Part of a small language model's weights.
Training: a variant of Muon for these matrices, 907M tokens, 12440 steps.
Each number is 50 + 12 x the weight over its row's rms, rounded and kept within 0 to 99. Layers, rows and columns count from 0. The size before them is the row's rms in percent of the matrix's.

# layer 5 MLP down (transposed), 1024x512, rms 0.132, rows 347-418, columns 256-287
094:49 44 43 53 66 48 31 37 42 34 53 50 74 46 52 55 35 41 66 66 57 43 50 45 61 63 59 49 42 64 54 33
094:55 69 43 58 48 35 67 63 57 50 48 50 49 48 19 60 54 66 30 54 63 49 48 56 48 56 53 34 62 40 34 45
096:34 35 62 39 49 35 39 43 40 54 48 48 72 62 54 34 60 45 42 77 67 56 58 46 49 57 45 47 35 59 59 58
098:61 60 46 46 56 45 69 62 58 52 66 49 64 46 36 66 55 35 61 58 33 43 50 32 59 32 57 37 55 47 40 39
099:68 60 59 52 42 59 32 53 48 48 54 34 42 38 52 67 45 39 52 42 74 29 50 49 43 42 50 64 40 48 54 48
110:83 53 42 49 50 50 49 48 56 47 37 70 65 24 58 73 56 59 47 55 63 55 55 58 53 40 52 59 38 53 31 46
100:57 40 29 53 49 48 61 59 45 52 66 50 62 54 44 69 44 64 41 48 49 53 60 61 34 44 33 61 36 51 52 63
101:36 49 47 42 44 62 61 42 68 43 79 54 51 64 72 54 58 51 59 40 52 39 55 54 55 45 58 44 61 48 41 57
099:58 36 38 48 45 32 44 43 41 38 63 40 63 63 43 55 43 39 43 56 54 58 35 78 48 52 56 69 34 46 53 44
095:53 47 46 51 55 48 52 38 32 52 56 54 68 35 57 56 61 30 41 65 52 41 22 40 51 39 54 58 34 34 55 62
103:34 42 55 46 56 36 40 51 57 45 44 52 71 54 37 52 49 64 49 68 64 38 65 35 48 47 40 52 45 45 65 31
099:63 53 51 42 53 37 53 56 64 41 42 66 58 36 84 34 53 66 25 59 78 47 32 58 57 59 47 17 47 50 53 56
097:57 71 51 48 47 51 60 47 39 30 45 54 38 75 42 60 34 67 44 59 57 56 57 58 37 63 68 50 28 70 40 57
093:36 52 40 66 51 61 47 44 62 45 47 59 52 47 48 40 36 38 36 50 48 37 58 37 51 59 53 57 60 48 42 58
099:53 26 45 52 62 37 51 21 50 61 65 43 69 53 60 35 26 65 63 47 82 56 54 69 50 59 34 50 39 48 50 47
098:41 36 53 68 58 49 49 56 38 56 28 38 57 48 37 74 60 78 57 58 44 65 51 69 40 37 45 37 56 54 56 54
099:38 53 35 50 51 38 69 40 41 42 50 48 54 59 48 39 55 61 89 35 48 54 60 56 58 46 68 41 79 55 49 49
098:54 52 56 55 40 45 45 46 31 46 41 47 52 48 51 34 20 57 41 20 59 53 67 37 42 40 50 49 60 45 46 37
104:50 74 41 56 40 35 60 38 29 48 49 47 62 53 67 50 69 64 27 34 41 44 58 58 39 47 47 38 43 58 69 36
099:53 49 50 45 45 68 61 38 54 54 53 48 69 53 38 66 51 64 32 59 45 40 38 60 39 58 74 50 57 61 40 43
102:21 51 43 32 54 56 49 54 64 49 60 53 60 56 63 55 46 43 64 58 62 66 56 55 63 48 60 58 50 54 53 29
100:41 49 42 34 45 57 55 51 37 34 33 47 44 56 41 55 50 57 43 57 51 44 58 69 36 43 37 34 51 33 67 55
101:43 40 34 75 46 47 49 55 60 67 35 53 60 71 57 45 35 72 45 45 60 60 50 56 59 59 72 73 42 51 55 45
098:69 36 55 52 42 56 55 46 43 63 26 44 61 43 66 35 67 57 52 59 41 54 39 48 58 71 51 31 54 51 41 31
106:64 59 47 41 48 42 65 75 47 34 60 66 35 27 51 58 35 56 47 27 62 55 48 50 40 67 64 65 43 40 30 34
099:50 46 59 60 48 76 56 54 35 70 43 37 67 44 38 51 32 54 42 26 34 58 58 53 51 45 27 53 58 36 36 58
100:42 62 38 55 59 65 34 62 33 44 51 62 46 48 56 62 32 47 74 57 54 50 52 33 52 69 25 13 34 66 79 57
102:49 49 99 60 55 47 36 54 41 48 32 45 61 27 60 58 62 63 49 23 47 59 36 45 36 77 44 64 39 55 47 37
101:53 44 63 55 44 56 47 56 36 29 51 47 57 64 50 64 54 66 46 45 69 46 23 44 64 43 24 56 26 57 58 52
094:55 42 36 38 53 50 52 64 55 64 31 42 33 39 70 42 44 54 52 64 52 41 47 55 71 47 41 57 38 50 41 36
103:46 53 69 57 39 43 60 30 62 43 34 59 47 45 36 62 71 67 50 46 67 62 40 46 43 55 45 72 40 35 49 55
103:50 55 55 41 32 66 44 42 40 44 39 56 50 27 25 54 47 57 48 43 63 37 35 70 25 42 38 62 50 44 44 52
104:43 44 46 47 76 36 43 22 50 49 41 50 61 65 57 50 59 66 45 46 48 46 68 55 64 43 64 41 45 57 52 60
096:71 53 34 57 50 44 46 49 24 42 61 58 74 44 63 49 32 80 51 59 38 37 65 33 57 47 45 40 57 49 66 49
097:47 65 49 37 27 62 39 57 48 58 53 49 40 46 39 56 58 45 22 38 51 30 55 55 43 39 48 53 25 59 54 61
103:66 66 38 80 49 43 61 63 33 65 44 44 44 40 67 50 41 53 32 54 62 49 79 53 55 47 42 49 47 49 59 36
102:51 47 28 74 49 46 47 33 43 34 67 40 37 60 39 56 74 62 60 22 53 42 51 68 53 45 18 37 38 45 43 56
098:54 74 57 47 60 36 27 54 46 39 57 54 50 38 46 34 54 61 50 18 70 45 45 35 63 63 35 44 60 63 50 26
099:39 45 55 50 40 24 64 61 74 72 54 60 45 60 50 49 47 63 33 39 58 41 57 59 41 56 45 44 63 58 48 65
096:37 48 44 57 56 62 59 50 48 47 59 66 40 54 40 48 25 57 69 41 42 52 45 43 53 59 65 57 47 76 51 49
099:52 56 54 51 65 21 77 39 36 60 36 40 44 80 45 46 39 49 18 57 67 57 53 42 59 38 54 62 64 50 43 53
091:52 61 52 76 55 60 53 58 29 59 53 56 45 49 51 33 28 34 53 44 48 53 43 42 44 34 47 55 52 54 45 35
096:63 48 73 25 51 42 52 37 51 44 54 50 51 49 34 36 52 76 70 76 39 47 59 44 47 34 55 42 37 48 67 44
103:48 62 61 44 45 51 55 34 61 51 41 58 68 46 67 58 34 68 41 59 34 81 60 62 52 19 53 31 64 47 37 59
100:76 55 25 49 35 42 61 56 52 52 38 65 59 41 69 64 39 43 42 74 37 40 34 53 57 57 56 51 63 59 48 47
101:48 33 53 46 54 44 42 52 44 59 36 49 38 42 47 64 69 26 42 56 52 53 39 29 72 48 64 53 20 43 44 46
107:45 34 68 44 41 49 55 55 34 39 66 71 46 81 69 66 56 51 45 56 58 54 58 63 74 38 47 68 55 47 74 55
103:48 42 64 35 42 58 55 59 35 38 70 59 42 53 54 78 73 56 30 25 41 66 73 61 58 58 57 50 36 54 56 37
096:73 50 58 52 47 53 80 41 49 59 58 43 62 41 56 42 50 33 34 35 72 42 24 67 48 53 48 58 56 56 59 46
096:36 51 79 45 67 57 40 59 65 50 63 44 21 58 50 42 54 60 27 47 62 39 59 46 57 69 75 38 61 44 74 43
099:52 58 66 54 47 69 71 43 56 58 35 31 79 50 42 46 64 46 55 43 47 57 51 51 54 27 60 60 52 61 42 58
098:48 29 52 50 59 91 37 34 46 46 64 51 56 46 49 30 73 52 48 46 29 44 51 38 53 76 40 59 61 50 48 31
099:38 52 56 60 54 57 44 55 39 28 49 54 65 71 48 35 44 68 39 52 53 40 46 40 39 27 62 48 51 36 78 62
101:61 44 51 39 66 57 63 59 48 39 82 65 55 66 74 63 46 57 44 33 57 66 62 50 58 46 50 64 53 49 64 45
097:44 42 42 40 57 59 53 48 61 39 51 40 60 37 56 41 59 49 64 37 57 59 48 45 46 33 51 36 48 27 18 46
100:43 61 52 41 35 31 56 41 42 39 44 36 37 50 34 59 29 60 40 49 40 17 52 52 33 57 48 33 47 58 65 62
100:79 64 52 56 44 32 42 59 54 48 44 34 38 37 47 55 69 38 75 56 47 61 35 70 61 47 48 52 51 42 39 46
100:61 43 58 49 40 46 61 76 50 32 47 58 39 64 33 35 72 19 64 60 64 41 55 48 67 60 53 52 62 37 45 21
099:54 62 45 36 49 48 59 50 49 55 56 41 44 49 51 65 49 69 51 50 59 58 70 32 68 42 82 45 64 25 50 54
098:31 44 71 50 49 78 69 24 62 47 48 46 59 61 53 59 52 38 54 45 46 46 72 54 48 53 42 55 40 63 42 50
099:26 49 59 54 52 38 65 53 47 49 51 52 52 49 41 56 57 65 32 39 53 54 43 49 64 30 31 51 33 53 63 55
103:52 52 56 23 48 46 39 53 55 42 22 51 56 57 64 45 66 54 51 57 45 41 62 76 42 53 56 46 56 26 61 51
099:40 55 72 32 43 55 42 40 65 46 54 44 35 56 35 35 55 43 53 33 79 62 41 45 46 36 50 45 66 64 46 74
104:46 71 29 50 61 61 62 48 37 40 77 53 40 43 33 45 44 54 52 38 61 50 35 47 61 50 49 29 48 33 51 48
099:37 59 48 57 51 27 61 58 43 38 49 50 48 60 57 39 54 41 53 46 48 30 47 37 34 54 52 46 46 55 68 33
103:45 53 51 52 37 74 32 41 40 49 48 39 10 50 52 45 51 34 74 56 51 47 33 27 51 38 51 61 16 49 49 42
102:73 40 53 53 74 50 32 64 39 49 80 48 54 26 48 60 59 51 49 51 34 62 56 37 46 59 61 57 65 52 48 26
098:54 37 59 39 66 57 45 53 42 54 33 54 31 49 43 65 66 70 46 35 50 63 48 57 34 56 57 50 06 41 57 42
103:71 54 40 47 41 52 45 60 39 73 53 44 59 39 53 60 50 49 77 61 55 45 54 43 51 72 69 40 52 36 57 23
100:52 38 64 61 54 61 73 56 47 71 47 62 39 37 61 56 50 67 31 47 55 46 48 53 41 23 48 51 42 40 58 70
109:36 72 55 53 41 36 53 53 25 50 42 55 60 28 51 47 53 52 63 46 34 60 53 39 40 49 50 50 54 43 58 49
100:43 47 61 31 59 55 52 59 34 69 62 50 63 42 51 59 45 34 38 72 43 51 35 42 42 51 49 39 26 58 26 67
# layer 5 MLP gate, 1024x512, rms 0.0959, rows 348-418, columns 256-287
084:60 40 30 23 68 61 47 43 56 59 39 73 44 34 29 38 40 62 52 55 58 40 68 55 63 68 34 53 39 57 62 53
098:46 43 67 35 35 39 37 50 47 67 38 48 36 52 55 51 68 32 52 53 76 42 30 32 54 63 64 61 35 32 41 60
097:51 66 32 53 54 50 58 58 53 50 54 67 51 22 52 46 51 51 49 50 41 70 59 48 70 44 36 48 36 76 50 58
097:53 51 35 60 55 63 38 56 70 54 44 78 46 49 60 55 72 51 59 33 71 39 38 73 42 39 57 55 50 51 36 45
120:61 62 53 46 36 16 54 55 40 50 33 35 34 42 58 49 58 48 63 42 45 56 52 71 48 21 59 39 46 40 60 45
102:40 49 29 50 55 65 56 50 57 51 53 43 48 30 44 49 40 55 48 50 45 62 47 80 66 27 78 57 47 57 37 74
099:45 38 49 51 42 34 30 55 58 71 37 42 45 54 24 62 64 34 36 46 44 44 48 53 67 51 47 52 66 69 35 35
100:35 39 52 56 43 47 49 35 56 53 67 36 81 45 40 48 54 31 37 76 57 55 44 45 39 41 65 45 61 31 53 52
091:40 59 49 58 26 59 66 50 59 53 58 64 54 66 65 56 46 34 28 58 49 53 67 26 38 42 49 74 46 34 38 41
099:41 48 64 61 44 79 65 60 57 57 35 45 54 18 51 57 64 67 59 41 42 60 53 79 62 44 39 53 62 57 35 64
097:43 36 11 66 35 68 48 36 37 29 28 72 50 50 43 58 57 45 61 49 54 45 71 26 31 60 54 31 49 67 26 48
093:35 38 62 53 54 74 67 71 32 51 40 52 53 52 54 69 40 43 42 44 68 48 52 47 78 51 39 69 52 42 12 56
093:76 55 59 59 42 50 60 62 51 53 40 68 24 58 51 48 27 41 54 51 39 65 73 57 64 45 61 34 31 66 41 44
099:65 39 39 30 41 51 56 42 70 55 43 33 54 38 54 35 51 59 58 26 23 48 34 41 39 48 40 53 51 59 34 53
106:44 60 29 62 54 48 33 51 52 69 52 62 48 23 36 53 57 37 40 41 39 57 48 55 50 53 73 48 51 45 51 43
101:43 68 43 36 55 70 44 41 49 67 47 38 52 47 55 48 53 32 54 52 58 20 53 64 47 68 61 22 46 61 55 42
103:36 45 51 41 57 25 24 65 74 53 62 61 35 54 63 44 59 63 53 30 60 38 52 57 44 38 55 66 52 75 51 48
101:36 31 68 60 52 50 55 41 60 47 47 38 51 49 47 64 76 41 55 61 37 62 55 48 71 41 55 56 48 58 38 35
106:51 26 33 28 39 50 57 64 49 16 35 41 51 51 57 49 34 48 46 41 51 54 71 42 58 45 52 72 33 60 41 52
102:65 51 61 32 39 54 56 39 31 63 49 46 59 47 56 49 41 48 55 35 49 50 67 39 37 48 58 44 54 75 60 59
103:53 53 58 66 23 59 51 55 53 41 35 37 36 67 29 75 49 65 31 54 50 56 49 53 41 41 71 59 41 66 47 37
098:32 45 78 27 54 57 42 40 44 48 54 43 36 52 67 65 45 53 34 48 53 67 43 50 51 43 37 46 38 40 55 44
099:49 50 50 61 44 34 66 50 62 52 55 43 43 48 34 72 47 35 70 52 33 64 44 57 53 50 62 36 56 76 54 54
106:61 40 40 73 56 49 53 48 47 67 34 56 73 63 54 79 54 59 46 66 51 56 74 52 42 62 49 43 54 57 35 50
100:39 67 45 33 35 33 55 79 60 61 43 49 49 58 51 42 42 30 56 61 54 62 44 48 46 44 65 50 49 59 76 51
099:53 53 47 44 55 84 67 55 41 29 57 33 44 61 56 61 38 39 61 69 31 52 39 51 32 51 39 35 41 49 73 62
099:48 59 36 58 46 41 51 43 68 53 78 38 41 51 44 53 48 51 62 43 56 55 41 40 34 45 43 46 57 31 56 56
101:64 43 46 34 23 58 57 47 55 53 46 46 44 38 48 59 48 43 44 58 39 63 62 67 39 52 57 61 44 43 56 40
100:65 42 55 35 51 51 25 34 73 73 66 58 57 58 71 75 68 47 40 73 49 51 59 73 57 51 48 56 42 46 41 51
102:59 53 52 60 51 58 45 64 71 35 54 38 41 49 60 69 41 45 58 49 39 39 44 61 35 58 72 30 47 37 64 39
102:59 43 44 58 34 60 43 57 41 46 53 55 61 41 66 34 50 61 39 47 48 55 49 59 59 63 72 55 43 74 40 64
098:42 54 51 58 54 61 31 52 56 48 49 54 50 49 59 56 54 65 55 51 48 58 34 62 49 60 52 39 56 52 48 58
099:47 57 72 43 67 36 61 33 48 42 80 61 40 51 65 48 22 55 57 52 36 53 40 33 27 60 47 29 57 42 56 22
099:50 48 69 53 43 58 51 58 61 53 49 19 44 50 60 53 62 40 52 39 41 24 61 43 40 54 43 45 68 75 33 57
105:48 70 60 70 56 53 38 61 49 62 33 38 47 61 54 41 57 60 44 48 43 52 73 57 53 45 44 49 44 67 58 43
099:39 66 42 50 51 71 41 69 50 62 69 31 71 36 57 63 55 34 51 58 72 32 56 51 59 41 42 52 65 48 73 44
106:63 40 66 27 53 65 62 56 44 54 54 58 77 62 67 43 51 50 37 47 30 50 48 41 33 46 42 42 48 32 56 44
098:34 44 49 48 63 44 64 45 72 48 72 26 47 53 62 43 41 33 47 35 65 57 68 65 66 65 60 51 58 76 44 38
101:45 38 55 57 47 72 33 48 48 67 52 53 55 49 54 50 57 36 46 48 40 71 40 49 44 61 47 58 27 69 57 48
096:51 51 58 46 51 45 71 45 66 47 78 40 68 35 58 48 42 55 27 46 37 29 54 52 42 48 61 66 51 35 52 55
092:38 40 28 64 69 45 54 59 50 43 61 58 67 50 38 44 53 48 53 59 57 67 50 39 39 40 58 59 74 50 72 24
095:53 74 54 51 51 58 61 53 40 72 27 54 60 34 64 57 63 56 45 49 65 46 34 54 44 51 43 48 62 61 44 37
103:50 51 70 23 34 44 26 50 44 55 60 64 43 72 45 70 33 48 68 71 28 34 40 48 50 54 44 41 29 40 38 43
099:48 44 47 67 51 41 62 50 52 51 52 41 49 50 62 63 65 52 61 54 45 41 33 45 53 50 52 44 62 36 52 35
105:44 58 41 49 53 50 55 52 67 64 50 33 58 36 47 53 49 39 40 68 54 50 55 59 49 53 63 62 51 32 61 48
101:35 47 60 42 67 48 69 39 54 63 50 50 40 59 59 53 53 71 51 28 54 50 48 29 46 49 36 45 57 56 46 53
111:44 72 88 46 48 32 55 42 56 48 52 33 28 56 22 52 57 46 14 56 34 68 52 45 48 72 55 35 39 40 44 48
100:43 61 56 54 50 53 44 53 36 66 47 40 51 52 59 45 54 29 60 52 55 75 59 46 57 66 54 32 30 42 57 65
103:41 36 37 47 46 25 81 46 51 58 38 41 50 72 50 77 63 49 63 54 45 74 49 60 64 43 45 68 46 45 55 49
109:53 41 56 56 71 33 60 38 32 51 58 69 45 61 39 46 52 51 54 61 43 55 64 40 66 53 54 35 36 57 63 58
096:55 55 73 57 41 29 34 58 44 33 52 76 77 39 26 61 56 32 39 59 68 62 55 38 50 53 39 56 55 29 29 51
092:52 36 53 42 53 59 59 49 54 51 59 35 63 30 57 56 48 49 52 38 43 50 52 49 56 50 55 24 49 55 46 65
102:65 68 37 36 56 63 62 44 53 57 57 45 46 54 58 42 41 65 38 42 54 54 43 46 67 62 68 50 58 64 50 58
098:39 36 45 48 48 65 66 45 51 64 41 47 44 33 60 45 63 60 36 46 43 47 42 54 52 50 34 47 50 24 45 36
094:58 54 56 48 38 46 40 60 48 44 49 29 33 66 41 62 45 38 64 44 34 39 54 48 35 63 61 51 21 41 50 57
102:46 33 52 55 65 38 43 38 53 57 51 43 39 60 62 56 57 34 43 44 54 56 43 64 33 51 44 71 26 47 54 44
104:45 39 49 56 66 60 45 49 52 66 50 35 58 49 37 38 49 33 36 57 51 23 34 70 37 64 36 52 52 42 68 46
095:45 57 53 60 41 68 53 53 51 52 40 54 45 58 62 48 50 45 45 49 57 65 37 49 61 42 63 52 68 61 54 37
098:35 44 59 54 52 30 56 64 35 71 48 51 44 58 65 87 59 65 58 52 35 45 53 39 44 58 55 56 53 59 32 45
105:49 54 56 65 40 85 47 24 56 49 45 39 81 52 55 28 63 53 48 67 76 53 47 49 62 48 64 45 64 58 54 38
104:52 32 47 53 45 45 58 32 56 54 43 53 30 32 59 38 31 42 43 37 65 62 52 66 53 44 61 67 44 56 53 50
101:57 33 55 68 50 66 20 57 56 50 40 39 41 33 44 71 49 27 55 48 55 53 43 64 39 61 46 54 57 55 64 54
102:55 43 45 40 47 40 57 30 55 42 43 52 21 36 50 51 63 59 72 31 42 65 36 42 69 44 67 51 85 29 46 54
097:63 58 46 38 52 52 48 61 60 52 20 47 26 65 46 44 66 67 62 42 48 19 59 45 36 34 35 41 31 50 70 39
106:51 40 59 58 44 49 47 58 60 50 24 28 67 35 50 48 52 23 41 60 53 59 50 60 66 39 45 58 56 72 36 44
101:21 58 60 62 48 43 54 67 41 55 52 48 58 36 31 42 53 47 57 45 34 44 43 63 49 44 48 74 69 52 58 48
108:35 28 71 40 43 55 41 34 42 47 66 64 51 51 56 75 33 56 63 33 48 40 42 55 51 45 66 55 44 34 39 18
093:68 67 36 55 37 32 52 62 40 56 57 77 55 66 41 48 36 54 52 41 40 53 55 48 36 61 67 68 54 45 43 32
097:40 34 50 59 35 54 50 63 58 67 36 33 47 68 65 56 52 67 73 63 47 36 49 25 49 68 39 33 54 39 29 65
108:49 56 54 22 41 39 58 39 63 67 54 62 46 57 59 48 26 49 58 66 49 52 49 35 41 70 70 50 43 32 45 72
098:28 51 37 42 55 52 59 26 44 63 42 47 43 42 29 51 36 37 38 58 34 61 67 47 54 37 51 44 53 36 51 57
# layer 5 MLP up, 1024x512, rms 0.0972, rows 348-418, columns 256-287
087:33 47 37 33 65 22 71 30 72 55 31 71 50 48 53 48 58 44 48 43 56 55 64 41 56 64 65 55 61 77 58 59
098:27 35 42 48 53 45 25 25 39 57 62 63 64 65 28 56 90 78 46 42 52 62 47 48 47 36 42 48 28 50 50 52
097:53 35 58 55 52 49 70 36 49 73 64 51 57 65 57 58 52 36 61 32 54 60 44 56 51 21 45 46 39 56 67 63
100:44 53 60 39 69 62 46 42 35 48 40 39 73 39 49 36 44 71 61 45 42 41 53 37 57 54 47 58 47 50 64 45
114:64 42 61 40 57 35 74 35 47 47 33 51 47 34 52 45 45 59 59 37 51 73 54 47 50 41 36 44 45 34 58 55
096:43 51 67 40 72 27 33 50 25 52 44 48 46 39 39 30 39 61 49 46 53 58 59 46 59 61 55 70 61 37 55 56
102:47 49 57 59 34 60 30 58 27 64 59 35 52 50 37 33 56 58 48 47 47 42 57 57 52 21 38 55 57 54 27 39
096:37 44 54 45 48 66 38 72 70 43 50 72 55 49 51 62 53 57 50 38 67 55 44 58 52 52 47 67 59 61 44 38
097:53 39 60 48 20 21 37 64 31 65 48 55 53 57 62 37 39 51 67 52 37 60 52 65 46 44 51 39 47 60 43 40
101:50 71 56 59 32 38 56 38 54 44 67 21 50 39 39 23 47 49 56 46 41 36 30 53 21 53 30 78 59 58 50 61
102:41 67 67 54 30 44 55 51 36 50 40 44 61 60 54 33 42 57 41 44 48 21 48 57 59 62 45 21 41 45 50 74
097:46 39 50 54 46 60 57 51 41 58 60 40 89 61 48 47 65 62 69 37 64 45 70 41 64 65 28 44 55 67 54 55
092:34 68 53 51 44 41 41 58 61 60 37 36 25 41 67 37 65 68 52 45 39 37 56 45 54 40 61 73 49 45 48 45
098:30 46 46 49 24 66 55 30 45 69 73 35 59 77 68 61 38 72 37 51 53 63 31 62 55 46 50 42 03 54 52 52
107:72 48 59 44 47 37 65 51 70 38 44 26 72 57 67 31 38 47 94 58 64 55 14 38 56 53 44 26 55 52 59 44
100:68 73 50 56 52 50 37 34 52 52 63 38 53 50 44 66 40 29 53 53 48 34 63 71 55 36 25 41 29 62 66 55
096:60 65 59 62 72 49 38 61 47 55 69 46 38 46 47 49 54 44 54 53 52 60 63 50 52 32 54 47 47 44 71 40
105:42 47 30 60 71 58 41 34 53 52 25 35 95 58 62 37 46 37 46 48 26 37 22 30 57 44 73 52 53 34 60 43
104:63 54 43 36 36 65 48 63 58 65 66 61 48 49 68 65 22 49 57 64 29 72 57 44 43 52 54 44 63 42 51 52
099:44 47 33 57 51 47 48 40 37 32 53 50 47 75 40 27 63 70 56 50 36 66 60 46 59 50 77 59 45 37 46 54
102:60 48 58 62 57 52 31 71 37 52 42 53 53 50 35 62 52 56 69 48 61 43 56 67 32 59 34 32 65 44 39 52
098:50 54 32 53 59 64 42 40 30 48 44 34 48 47 34 43 48 51 61 54 50 58 72 57 43 44 43 52 57 50 67 57
099:52 55 52 50 70 64 47 35 50 24 43 48 40 64 57 49 61 46 28 50 64 42 69 48 49 33 49 54 65 55 37 50
102:56 35 42 33 37 43 40 33 47 51 58 61 52 76 52 73 34 74 23 57 60 52 51 40 68 42 58 58 41 66 42 71
096:55 49 52 44 58 40 46 26 28 60 62 36 61 35 57 52 64 43 41 46 98 18 47 59 60 66 57 63 40 71 44 59
098:36 53 20 36 45 65 58 62 50 49 58 32 44 47 33 44 37 55 55 49 60 39 56 60 39 59 57 32 44 67 67 41
098:37 54 45 71 77 69 46 59 63 42 64 64 29 26 61 62 60 38 46 74 42 51 55 61 22 58 65 80 49 55 55 60
104:36 51 39 38 23 38 47 38 59 52 47 54 52 61 46 41 73 51 44 72 56 39 53 38 66 41 45 43 71 62 57 52
095:85 42 64 50 71 71 61 48 54 39 47 49 38 45 61 50 36 42 63 61 57 54 27 53 46 49 56 50 42 64 33 20
100:33 63 53 49 39 42 39 53 46 54 49 49 75 55 49 27 46 49 41 54 35 32 60 55 50 44 43 69 42 58 43 40
105:62 60 39 54 50 61 59 60 53 40 37 55 36 39 61 59 48 63 36 42 66 60 66 60 59 53 13 57 39 34 41 44
101:59 40 54 40 63 37 29 47 51 62 44 46 46 49 67 32 38 55 27 45 41 30 51 57 50 35 45 57 61 63 28 57
102:46 47 39 52 47 51 50 45 54 60 41 64 68 46 55 34 50 42 36 59 44 45 55 45 56 56 46 31 31 43 43 40
098:48 54 47 54 55 45 60 56 67 51 49 33 65 47 61 45 61 38 59 46 64 54 38 20 41 44 47 40 75 57 47 61
113:69 47 84 51 43 42 53 42 31 34 39 49 49 58 57 60 39 51 43 36 60 38 58 42 54 39 70 37 65 37 42 33
104:53 24 38 50 42 36 54 52 56 65 45 67 52 42 51 49 20 28 46 41 56 53 41 58 51 40 38 44 58 54 36 69
107:24 36 48 38 65 34 57 37 54 66 47 68 22 62 48 65 50 57 50 45 62 34 40 52 54 41 29 57 62 65 62 53
098:39 49 50 57 68 60 54 22 63 52 23 49 53 44 56 15 45 39 28 57 43 46 54 27 67 65 47 59 37 57 64 68
097:54 60 56 36 39 49 60 32 71 63 31 49 66 45 42 45 42 66 47 77 61 47 37 37 59 38 56 65 31 34 36 38
094:48 35 52 61 36 65 59 49 49 55 63 37 38 56 52 58 53 57 66 69 41 48 38 35 69 63 36 65 49 40 42 45
097:53 63 39 52 53 50 46 61 49 51 38 27 60 43 47 69 69 46 73 37 63 67 51 42 28 64 41 48 47 45 65 52
095:60 57 44 41 35 49 48 46 36 42 50 58 60 29 65 40 55 37 32 45 50 55 51 43 59 33 33 53 49 43 63 52
101:47 60 39 42 52 42 52 47 63 60 22 46 58 42 56 53 62 47 41 34 55 44 37 65 59 56 31 48 51 53 42 27
100:59 48 61 38 41 46 48 36 43 42 53 38 37 42 42 51 57 55 62 71 57 60 52 54 67 32 46 52 38 69 45 33
100:42 48 50 47 64 53 61 41 55 53 47 48 35 45 44 44 59 45 49 45 37 35 61 47 58 57 68 41 68 64 52 51
101:36 54 40 44 64 50 47 45 40 39 59 45 56 65 54 59 56 59 39 62 59 43 40 47 51 59 56 40 59 54 69 74
113:47 65 75 28 52 46 46 46 52 49 48 46 43 54 35 53 41 60 39 48 68 51 46 46 44 48 27 51 43 52 42 48
101:63 55 43 47 37 51 62 24 62 46 26 73 57 48 43 43 43 61 48 44 31 58 42 58 21 28 52 48 54 39 46 28
098:47 61 39 56 24 45 87 36 77 47 46 54 47 48 62 69 40 50 64 57 54 59 43 41 46 38 62 55 33 46 53 68
103:73 52 57 36 47 43 72 31 57 43 67 51 76 28 48 35 58 62 54 51 43 32 50 64 52 67 66 45 39 46 37 25
098:37 45 44 39 49 34 53 35 48 38 37 40 63 37 62 32 44 62 75 39 35 53 36 37 45 39 65 24 43 55 42 51
099:40 76 50 54 34 42 55 51 57 49 47 47 50 68 62 74 42 79 60 51 49 23 61 59 56 75 72 55 44 66 62 55
097:50 60 58 36 67 61 50 42 37 36 80 46 57 41 66 51 62 44 27 40 59 48 58 47 63 40 62 56 63 44 31 48
104:72 68 25 60 49 44 76 38 57 64 64 37 42 53 50 45 39 62 49 50 36 69 63 42 40 67 40 53 66 34 60 52
100:55 47 47 54 49 35 66 63 51 56 57 49 52 31 31 55 28 52 51 68 43 47 63 66 42 48 52 53 54 53 63 37
101:48 37 51 33 34 43 37 48 46 51 42 50 44 52 49 64 49 38 46 29 58 47 34 54 59 51 46 56 36 42 49 53
102:31 38 51 57 40 44 67 50 45 57 42 39 63 54 42 39 63 45 74 21 82 68 46 60 52 63 51 48 55 39 55 44
098:38 47 45 41 59 34 39 28 54 56 55 37 70 54 61 31 48 55 50 40 69 46 49 59 32 74 69 56 46 38 45 48
096:27 43 48 44 55 32 24 40 62 48 68 53 66 54 37 63 41 40 44 51 46 65 30 70 37 62 50 28 31 26 62 43
104:48 35 66 53 43 36 48 69 49 44 32 46 58 43 72 52 44 31 69 38 56 42 38 69 51 54 59 66 24 48 73 51
104:70 47 24 48 58 59 47 37 35 36 44 51 36 41 46 37 63 60 46 52 49 40 53 53 36 57 83 48 51 71 54 48
107:45 56 49 50 41 46 48 34 69 31 50 47 40 64 41 47 56 44 41 51 44 49 46 49 55 35 81 50 58 80 40 62
099:48 76 44 46 52 62 52 42 50 59 47 47 63 71 31 52 44 53 46 51 38 70 43 48 41 41 43 55 54 38 79 55
096:31 59 41 46 43 54 24 60 49 41 51 52 56 41 24 25 49 53 65 68 54 56 23 49 54 54 49 45 51 59 72 57
100:41 61 66 66 57 74 33 36 63 43 54 29 46 43 37 59 51 33 80 36 55 44 53 42 62 55 37 35 53 40 49 47
104:74 41 56 53 45 60 46 42 58 45 47 53 42 22 57 55 37 37 44 58 47 60 62 64 42 63 38 45 51 50 56 46
103:57 55 54 44 40 67 04 29 46 40 43 45 39 53 55 49 30 73 54 52 31 64 57 27 42 52 49 65 54 51 65 82
092:51 44 60 58 53 71 61 53 35 70 43 37 55 40 46 40 47 55 54 37 47 49 72 50 47 53 37 26 51 21 49 39
101:37 65 43 30 58 53 57 39 38 31 65 60 30 60 51 73 62 51 61 44 44 36 29 57 64 52 51 39 52 34 54 63
103:33 48 53 63 35 39 40 39 31 60 59 59 40 53 50 51 53 54 42 45 45 40 78 37 58 64 53 58 46 52 36 61
102:63 66 46 39 32 55 34 61 40 60 46 53 63 44 64 71 43 43 41 59 51 32 45 55 61 38 57 75 43 56 53 75